Each number is 128 + 24 x the weight over the matrix's rms, rounded and kept within 0 to 255. Layers, rows and columns count from 0.

# layer 8 MLP down, 512x2048, rms 0.0482, rows 51-61, columns 1664-1791
[[156 115 137 155  98 110 145 130 132 111 159 179  87 144 150 128 141 105 137  99 151 139  73 102  96 127 135 146 130 117 149 135 132 133 123 116 127 141 109 107 100 115 135 157 172  86 101 148 123  99 171 136 150 126 153  97 156 104 158 137 165 109 134 157 120 126 135 131 109 110  81 160 143  99 131 144 106 118 107 103 118 156 121 141  94 118 116 129 142 137 120 134  96 131 122 140  98 110 184 105 131 133  82 105 118 164 173 159 139 176 119 151 132 121 100 109 148 127 137 100 151 124 117 174 117 115 148 119]
 [ 82 114 125 168 162 108  96  88 145 158 132 101  79 147  86 117  93  95 115 129 110 100 124  91 146 128 102 144 123  97  90 122 141 118 156 130 102 106 107  75 142 156 117 138 111 132 126 101 123 122 140  80 156 166 153 128 167 138 124 140 129 193 110 116 120 153 145 103 122 133  96 119 125 144  75  99 119 129 122 173 121  97 123 134 153 134 176 140 135 146 105 105 122 121 126 120 130  57 143 167 119 188 170 137 138 109 104 121 165  97 151 130 115 108 149 156 150 140 162 122 105 128 155  94 130 160 109 145]
 [117 168 141 151 155 150 129 154 145 147 121 128 111 113 101 155 117 147 115 107 113  91  93 146 128 136 115  89 124 137 104 143  99  76 111  87 136 131 124  96 123 125 112 154 143 183 121 121 113 124 133 115 135 142 117 156 137 155 135 149  89  89 148 114 133  90 152 107 123 158 101 155 141 116 123 142 167 107 156 136 121 131 185 164 115 132 157 142 149 148 103 139 124 128 169 177 144 112  86 101 126 101 137 165 113 114 143 120 132  96 162 203 137  80 130 121 114  97 137 133 162 108 139  67 149 116 150 123]
 [112 157 140 135 151 128 129 135 124 189 135  98 151 121 149 103 114 158  97 116 107 173 162  90 133  86 104 141 119 123 122 152 122 114 121 125 123 131 162 135 153 161 144 141 127 150 201 116 106 136  87  99 123 147 134 104 122 137 137 150 132 135 139 145 137 150 132 139 104  93 158 121 124 113 131 138 133 122 138 135 120 101 127 100 122 118 139 130 117  72 161 136 102 141 149 146 133 132 134 144 108 125  91 148 146 150 105 108 167 135 169 120 120 108  87 170 143 130 189 106 104 140 159 114 143 144 113  98]
 [138 106 131 125 119 109 105 115 103 119 132 158  97 150  76 151  96 107  90 161 114 147 120 161 160  96 128 104 119  87 116 104 128 137 135  76 139 131 126 142 141  88 151 150 143 105 143 112 147 184 145 153 133 127 150 128 143 123 152 132 147 104 140 118  85 180  91 112 131 107 156 122 139 106 142 154  90 109 129 135 170 100 121 125 134 181 121 133 122 115 138 112 168  72 159 163 101 134 109 101 150 126 132 137 120 127  90 115 142 145 155 116 142 167 122 191  99 142 161 121 122 160 132  84 158 121 128 134]
 [160 113 166  96 104 125 114 105 137 102 143 110 109  76 135 138 150 143 172 110  70 137 183 120 133  93 114  91 117 178 131 106 111 145 134 146 118  99 153 124 172 123 147  76 138  94 113 131 136  98 116 127 124 182 112 103 115 138 121 133 137 138 147 130 155 109 132 130 115 122  85 126 135 159 123 113  94 135 117 110 168 140 128 150  53 138 132  90 113 138 161  96 115 146 127  85 144 139 146  85 104 137 116  71 128 109 149 156 168 123  80 143 127 129  76 102 135 153  60 113 124 142 128  96 119 161 105  99]
 [112 116 128 186 143 183 121 115  97 153 126 112 133 117 160 158 129 105 108  88 184 149 126  77 142 131 163 134 124 100 144 113 111 118 107 110 107 135 160  96 148  99 150  94 110 114 128 130 138 104 129 165 202 144 134 131 119 106 139 148 123 157 132 150 133 119 109 132  89 142 168 126 126 146 134  78 109  99 176  82 127 115 133 130 128 121 139 143 142 130 112  78 147 138  86 127 146 148 164 132  91 162 173 106 103 127 145 186  86 117 165 136 127 149 119 120  99 134 122 125  64 132 115 120 131 175 126 132]
 [146 134 145 157 134  91 112 175 162 119 141 100 153 102 130 108  94 107  68 128 175 145 139 119 128 105 156  98 145 114  81 115  99 147 129  85 127 114 146 110 160 101 167 116 125  92  91 148 133  77 117 113 133 117  76 127  95 102 112 124 125 116 101 149 112 127  79 144 132 152 122 118 140 144 132  96 100 152 103 104 187 125 120  99  92 142 100 157 157 130 113 114 137 147 186 116 186 129 162 140 121 124 117 117 133 125 164 103 114 110 121 141 159 154 123  89 145 146 120 124 147 140 122 168 152 125 144 165]
 [129 127  91 112 116  95 141 157 108 153 174 110 138 118  84 143  86 110 135 163  98 178 101 126  83 148  92  88  87  93 118 102  86 135 119 106 131 129 141 158 116 114 111 115 121 138 167 137  95 117  96 174 110 130 140 137 104  69  90 144 122 139 123 120 185 109  90  74 142 147 148  98 111 109 105 162 150 153  84 110 100 130 143 113 144 119 132 147 136 128 156  97 174 145 139 110  84 145  98 109 100 139 108 132 116 166 141  87 115 139  82 108 150 146 115 148 158 158 103 113 110 137 101 107 129 144 152 164]
 [115 143 111 125 162 146 113 136  80 126 156 130 108  83 118 106  70 134 148 153 117 145 115 152  96 112 116 121 132 130 167 116  93 112 131 114 134 169 127 119 114 142 127 137 124 112 123 114 177  57 103 118 137 134 104 117 128 128 175 152 143 136 135 139  92  99 119 184 126 114 145 113 138  92 154 152 140 134 155 130 142 108 105 153 115 166 136 138 120 102 173 181 120 148 162 153 122 122 141 144 114 111 117 151 162 154 104 161 156 129 153 163 141 135 155 106 146 169  60 116 108 126 142  99 133 132 109 135]
 [ 62 177 171 157 141  92 131 103 134 151  91 117 135 165 136 142 116  96 137 137 109  83  85 144 115 163 139  82 120  86 133 120 118  97 161 127 110 127 108 113 133 120 162  80 138 127 147 143 157 128 157  92 172 143 110 163 184 139 113 137 141 107 128 149 181 141 134 124 115 152 130  91 127 128 106 120  86 134 110 137  90 123 157 180 167 184 132 126 112 173 137 135 157 131 128  85 130 126 137 125 124 109 120 142 139 110 136 122 119  81 122 139 120 151 121 110 122 124 117 131 152 127 139 109 116 113 153 135]]